Weights of a small GPT-style language model, trained from scratch on English Wikipedia.
Size: width 192, 6.4M parameters.
Architecture: RMSNorm before each block, rotary positions, untied embeddings, normalized queries and keys.
Each number is 128 + 24 x the weight over its row's rms, rounded and kept within 0 to 255. Layers, rows and columns count from 0. The size above them is the row's rms in percent of the matrix's.

# layer 2 MLP down (transposed), 576x192, rms 0.248, rows 281-297, columns 0-95
size [111  96  97  96  98  91 101  88  93  99 108  97  92  90 100  99  78]
[[134 116 158 125  90 123 146 123 139 172 130 145  95 133 134 101 107 121 112 131 157 178 148 112 150 202 167 156 136 111  96 128 129 175 141 163 119 116 131 107 135 146 110 141 124 136 178 128 164 105 113 132 117 150 123 107 132 116 165 139 114 169 143 138 118 147  93 134 150 134 119 161 133 118 142 135 117 139 107 102 134 152 135  94 138 146 163 165 122 123 139 148 157  96 142 155]
 [148 135 115 130 120 155 154 127 166 109 148 118 102 124 108  89 139 133 108 158 142 132 139 125 150 162 167 163 125  84 163  95 151 124 111 140 120 144 195 119 100 117 131  96 163 134 118 140 142 125 126 119  98  98 143  90 122 126 162 131 137 127 132 127 120  97 129 134 130 113 119 163 115 125 157 101 109 130 127  99 147 129 111 137 154 119 175  67 127 149 154 113 129 133  51 131]
 [157 156  59 124 120 141 123  94 174 112 124 131 119 110 135 116 137 106 127 123  83 108 135 172 149 128 104 118 136 127 119 120 131 153 131 113 132 160 103 111 126  95 158 147 110 129 148 176 176 114 145 128 132 149  93 137 127 139 109 103 104  92 121  90 102 136 120 135 101 106 134 181 121 100 105 119 164 104 109 146 156 158 177 153 135 132 126 106 148 133 156  96 130 129 174 159]
 [109  95 150 153 110 143 135 172 147 151 151 146 160  97  93 148 101 120 112 123 123 134 144 119  63 147 138 160 176 121 113 110 131 187 119 137 146 134 168 130 122  99  93 155 134 120 106 108 108 174 141 155 142 162 141 137 148 158 163 125 116 136 163 109 123 131 133 148 150 127 118 159 140 122 126 133 118 141 110 118 138 145 155 161 137 115 165 154 144 136 147 163 136 108 126 143]
 [133 147 147  97 121 132  84 109 163 152 132 131 129 142 155 115  88 127 166 127 114 116 130  86 141 124 116  94 123 162 130 139 164 101 113 140 124 125 129 181 109 107 111  99  95 121 120 164 161 138 143 145 168 101 116 127 113 163 141 139 154 141 141  78 118 150  86 117 110 139 135 108 171 100  78 127 132 103 126 120 155 165 186  89 141 123 134 171 121  98 135 126 154 103 128  91]
 [125 103 150 107 117 118 152 116 160 102 130 136  92 159 105 102 115 105  81 104  70 111 137 124 131 100  76 174 102 138  96 101 171 123 151 165 130 148 112 120 105 126 133 117 125 121  82 132 131  88 146 129 154 163 155 156 148 135 140 122 164 186 129 107 174 139 137 106 151 154 159 130 146 145 138 130 101 150 110 108 126 146 133  93 144 113 103 136 153 124 134 121 128 133 140 143]
 [ 93 121 173 123 121  83 113 133 157 134 123 104 113 113 109 151 122 141 144 114 163 153  92 155 136 101 115  93  99 147 136 184 117 125 108 129 121 139 134 125 115 167 136 121 157 124  96 102 137 128 139  84 104 116 168 117 158 149 125 169 127 131 155 103 122 146 125 129 133 114 145  99 161  95 133 114 153 111 142 147 107 133 102 143 101 139 158 122 114 162 151 109 171 155 110 120]
 [148  92 118 102 156 114 139 113 113 123 146 129 115 167  92 132 125  93  75 135 138 120 131 144 108 159 129 144 122 126 153 129 155 112 144  94  93 117 147 140  77 101 117 109 137 120 135 135 120 124 148 127 150 158 149 175 187 110 164 130 145 128 158 118 127 112 147 108 144 105 125 124 122 126 149 126 133  98 126 152 112 138 101 166 186 109 195 130 138 113 107 117 123 110 150 145]
 [131 128 128 131 142 159 163 126 143 124 118  77 120  91 117 140 112 145 118  93 137 141 122  86 124 132 143 162 177 128 149  95 126 126 102 110  95 132  91 100 125 112  87 121 108  78 154  96 110 138 126 145 117 161 123  96 117 129 108 116 123 125 137 127 118 147 149 178 132  99 150 116  78 129 113 172 106 130 148 153 125 136 152 117 152 128 112 109 116 145 145 140 109 134 157 159]
 [143 120 153 152  93 123 147 120 143  96  97 103 149 130 144 132 130 113 158 134 154 115  82 122  98  86 111 165 108 107 112 141 143  94 117 117 177 119 119 133  95 141  97 121 143 112 173 123 107 108 161 133  99  84 114 109 159 141 108 132 127 144 151 145  92 100 137 122  73 153 159 138  83 133 115 144 114  79 137 141 129 132 166  83 133 124 122 120 140 145 110 126 132 112 154 133]
 [126  94 128 126  59 142  99 113 180 141 124  58 177 112 131 142 166 126 129 135 109 128 111 162 136 103 130 109 102 140 132 136  83 149 116  97  92 145 132 137 104 149 135 170 134  95 106 103 147 141 116 118 105 158 158 115 152 144 153 125 124 172 125  97 109 135 107 153 143 127 147 149 114 145 149 131 113 151 116 134 147 101 134 117 124 133  61 112 139 130 175 151 138 168 171 175]
 [166 147 144  99 169 125 100 108 136 146 104 143 130  92 127 122 124  95 101 113 104 112 104 127 115  80  96 159 120 152 128 114 122 180 175 125 128 146 118 140 137 129 156 155 193 116 136 156 178 157 151 144 149 146 125 168  96 136 157 124  88  89 125 117 122 165 126 114 104 131 170 151 144 149 155 115 116 140 157 122  90 110 137 152 121 167 115 140 130 125 100 116 122 125 108 166]
 [139 159 154 136  93 137 106 153 122 106 138  90  97 111 112 167  82 142  57 130 122 129 136 109 129 138 181 143 130 139 137 140 126 161 145 110 132 137 149 164 137 128 176 132 153 125 130 170  72 147 128 146 148 137 137 155 133  72 132 119  94 130 138 124 124 132  95 132  94 148  98 123 124 162 135 135  78  99  80 142 150 127 109 126 113 118 101 108 162 113 151 133 129  96  99 106]
 [172 124 129  94 125 142 118 136 152 149 122 118 104  83 152 130 104 150  76 118 135  93  93 147 121 151 109 141 111 135  91 124 141 132 100 139 138 162 127 107  89 129 135 107 154 155 147 165 109 152  78 110 169 153 108 162 135 100 139 165 113 114 114  97 131 133 172 136 135 113 125 112 144 154 103 129 144 130  98 122 146 144 113 172 137 104 133 143 131 132 161 113 132  90 135 140]
 [115  73 122 128 153 102 138 117 155  91 168 139 163 132 154 117  96 117 121 112 129 129 144 113 141 112 117 141 123 133 127 131 106 133 170 120 132  73 154 149 116 112 154 135 127 112  97 116 101 148 100 116 113 142 139 114 126 117 105 125 122 127 142 128  91 111 165 114 106 187 146 146  85 127 107 138  91 126 134 154 146 151 145 129 133 197  84 105 128 139 139 114 127 126 114 129]
 [ 96 165  86 121 113 111 110  76 117 144 105 104 123  98 149 140 154 116 169 144 111 127 118  87 107 102  99 114 196 111 120 120  89 149 133 129 128 121 130 101 146 113 103  85 111 149  97 110 157 154 125 128 163 149 116 132 115 128 129 103 136 149 154 158 116 112 101 149 135 129 152 140 141 111 135 144  80 129 132 157 147 116  93 120 100 122 107  98 143 102 104 114 120 161 139 115]
 [ 86 121 133 118 144 141 126 137 151 159 111 113 112 121 138 126 120 139 116 105 105 175 148 146 142 121 105 163 199 158 169 134  75 147 122 130 126 111 167 115 117 148 114 175 104 134 120 147 118 113 141 190  85 160 145  77 123 133 114 105 105 148  96 106 175  96  95 119 127  97 126 163 122 108 127 130 114  98 117  82 109 109 153 134 129 150 123 118 139 105 138 116 129 139 119 129]]
# layer 2 MLP up, 576x192, rms 0.249, rows 282-297, columns 0-95
size [ 91  91  97 101  80  96  97 101  89 107  97  97  91 122  99  92]
[[104 125  86 120 103  90 125 141 162 161 124 122 160 107 112 160 149 101 120  80 125 130 150 182 108 159  89 142 140 130  87 138 124 115 117 120 148 109  87 123 149 154 112 179 147 122 155 141 108 128 112 146 131 156 119 134 138 150 161 102 127 121 128 121 124 141  97  96 117 123  94 133 140 121 111 108 152 142  82 116 124 136 106  92 177 145 133  81 136  99 119 139 151 102 159 161]
 [124 142 115 114 142 114 147 114 107 135 163  83 134 126 134 132 139 101 119 140 145 177 117 130 135 121  78  79 137 132  79 126 138 145 140 135 133 110 180 134 101 142 131 186 182  96 126 100 146 122 149 165 130  94 158 137 106 143 138 138 143  99 139 146 183 116 148 150 151 148  97 124 114 106 141 136 159 116 135  91 127 133 116 124 116  63 150 108 137 150 128  96 153 124 112 125]
 [102 121  95  89 129 121 142 147  71 140 128 140 130 102 127 102 136 105 140 118 131 137 125 126 170 153 126  77 119 130  77 143 164  79  76  77 121  85 128 167 148 113 112 113 145 135 104 142 132 135 144 132 135 158 170 187 135 135 116 154 129 157 113 131 100 117  89 116 112 107 128 140  76 139 119  59 150 105 157 129 105 130 131 147 136 141 148 139 124 163 109 113 117 153 111 168]
 [153 140 152 129 159 149 131 141 118  75  93 130 142 131 114 144 172 150 135 105  79 138 136 134 115  75 154 115 133 101 177 150 145 133  72 134  94 123 159 159 155 130 154 111 132 123 125 128 130 101 159 138 114  82 167  85 202 122 120 152  90 150 118  84 111 115  95 174 116 132  92 158 123 157 142 132 144 145 154 104 136 138 156 161 106 158 147 139 159  98 150 118 150 153 143  96]
 [159 166 114 107 147 108 137 129 114 152 128  93 167 124 128 152 166 134  99 147 133  77 160 153 138  96 106  95 102 110 120 118 109 152 133 122 141  62 140 148 135 123 134 128 190  98 183 144 134  68 136 121 134 122  89 121 103 160  98  88 139 110 105  97 137 138 129 166  77 149 146 136 121  96 127 140 118  90 143 142  92 110 116 141 148 103  80 124 141 123 102 125 121 118 114 124]
 [113 103 113 116 134 132  88 149 124 142  83 142 139 141 136 122  96 103 124 111 164 139 111  97 140 141 129 123 109 141 157 111 162 155  86 164 128 151 105 160 135 175 115 118 160 122 139 154 132 132 133 143 139 117 110 171  84 130 145 134 137 129  70 159 150  80 137 117 116 150 169 120 128  96 145  94 124 154 159 136  92 110 149 194 112 111 101  99 129 141 105 139 158 124 142 122]
 [124 123 105 171 122  82 130 123 119 164 134 132 141  92 145 142 132 125 156 139  90 127 108 175 158 117 138 148 165 112 122 107 171 120 102 123 162 151 108 115 140 108 117 137 157 138 186 150 120 106 174 136 136 187 128 119  84 119 119 160 140  69 104 105 103 120 115  84 131 139 161 128 146 142 170 132 139 124 152 122 111 101 124 114 166 150 173 154 112 103  83 152 139 115 125 148]
 [157 135  95 113 166 112 185 164 128 123 134 138 107 129 106 134 103 106 136 117 169 141 126 129 164 112 139 116 154 114 114 182 119 115 143 121 157 129 151 110  96 108 121 115  93 149 203 155 143 181 119 120 136 155 147 141 152 137 138 163 176  86 146 136 144 127 173  89 117 150 127 139 107 101 104 114 107 121 146 101 147 137 123 143 153 129 112  87 100 118 162 171 178 169 152 112]
 [ 97 108 147 112 180 118 137  83 168  97 138  94 160 145 125  90 164 161 100  94  95 152 136 131 106 132 116  97 153 116 143 108 166 128 129 122  95 105 133 103 137 154 149  95 111 120 115 165 129  99  99 118 132 136 110 102  92 145 126 140 150 107 115 162 144 107  93 117 165  94 107  81 121 125 174 119 163 131 142  91 150 141 102 114 151 117 115 139 130 106 148 142 182 162 112  86]
 [125 166  96 110 135 155 124 155 142 114 100 110  92 107 118 133 124 145 126  79 124  90 113 108 130 122 110  94 134 158 118 131 168 156 121 158 120  91 153 135 150 134  82 146 115 144 151 104 101 102 109 107 149 160 162 163 112 140 123  99 136 179 105 118 106 152  96  91  97 128 119 139 129 101 143 131 128 144 164 126 167 131  80 154 130 114  95 124 106 143 119 137 150 135 123 148]
 [142 148 122 139 111 152 131 132 149  78 132 153 129 151 164 123 181 127 135 168 157 129 112 103 154 146 150 141 125 104 140 124 146  93 108 133 128  98 129 136 124 143 165 153 122  94 122 154 109 120 117 154 135 123 143 126 148 116 171  97 108 124 131 118 125  45 120 137 165 127  98 127 128 130 153 117  96 124 126 147 125 147 207 165 144 132 116 128 109 124 141 112 120 107 106 140]
 [118 110 142 138 112 122 155 122 168 151 135 157 168 112  88 139 139 133 107 154 118 123 132 149  97 122 105 115 156 102 101 132 168 135  98 133 156 110 105 100 131 129 104 100  86 169 167 148  96 133 118  97 134  78  82  99 120 122 132 171 181  90 138 140 147 113 122 157 137 116 130 152 178 119 110  91 195 148 139 125 100 183 128 164 111 150 149 118 147 138 100 150 155 124 150 126]
 [132  89 131 114 120 127 124 139 188 134 142  97 139 109 130 124 134 143  87 135 150 134 140  94 118 137 137  76 120  83 143 108 123 102 165 127 125 139 113 136 113  80 117 138 153 132 166 115 117 125 134 113 172 129 116  71  96 126 149 176  93 165 124  98 133 141 131 112  98 141 143 133 123 147  90 121 125 101 128 137 128 119 109 123 116 108 156 146  58  92  90 129 127  98 108 104]
 [178 136 114 147 158 137 131 100 112 130 105  89 105 140 167 137 103 132 124 149 197 102 125 125 118 104 152 123 123 143  82 140 124 107 141 176 123 182 166 155 108 152 192 113 141 143 136 111 102 116 127  97 104 121 124  98 123 107 126 178 119 119 110 128  92 106 124 105  79  96 162 123 126 164 105 170 108 154 137 158 150 119 136 133 151 128 137 137 100 120 123 135 143 148 129 143]
 [143 131 147 123 152 156 158 164 199 119 126 127 140 104 116 116 124 150 122 179  96 150 152 193 127 150 123 146 101 133 112 110 177 120 104 137 175 128 111 133 107 152 141 155 119 113 167 148 150  96 147  99 111 122 128 110 112 145 116 177 115  70 125 134 155 137 151 153 124 133 126 163 124 158 130 123 167 152 132 112 123 125 101 117 144 152  94 144 102 161 121 123 138  73 124 112]
 [140 161 143 123 142 137  92 131 125 177 140 122  99 139 112 173 104  94 143 115 118 133  94 125 128 134 163 140 134 112  80 160 150 145 111 118 149 159 106 155 151 199 107 123 143 159 162 137 118 106 122  96 116 160 141 138 110 147 127 138 171 130 107 137 103 116 140  98 124 142 130 143 119 147  87 114 151 137 149 121 143 120 142 126 123 141 127 119  95 172 149 175 116  97  85 160]]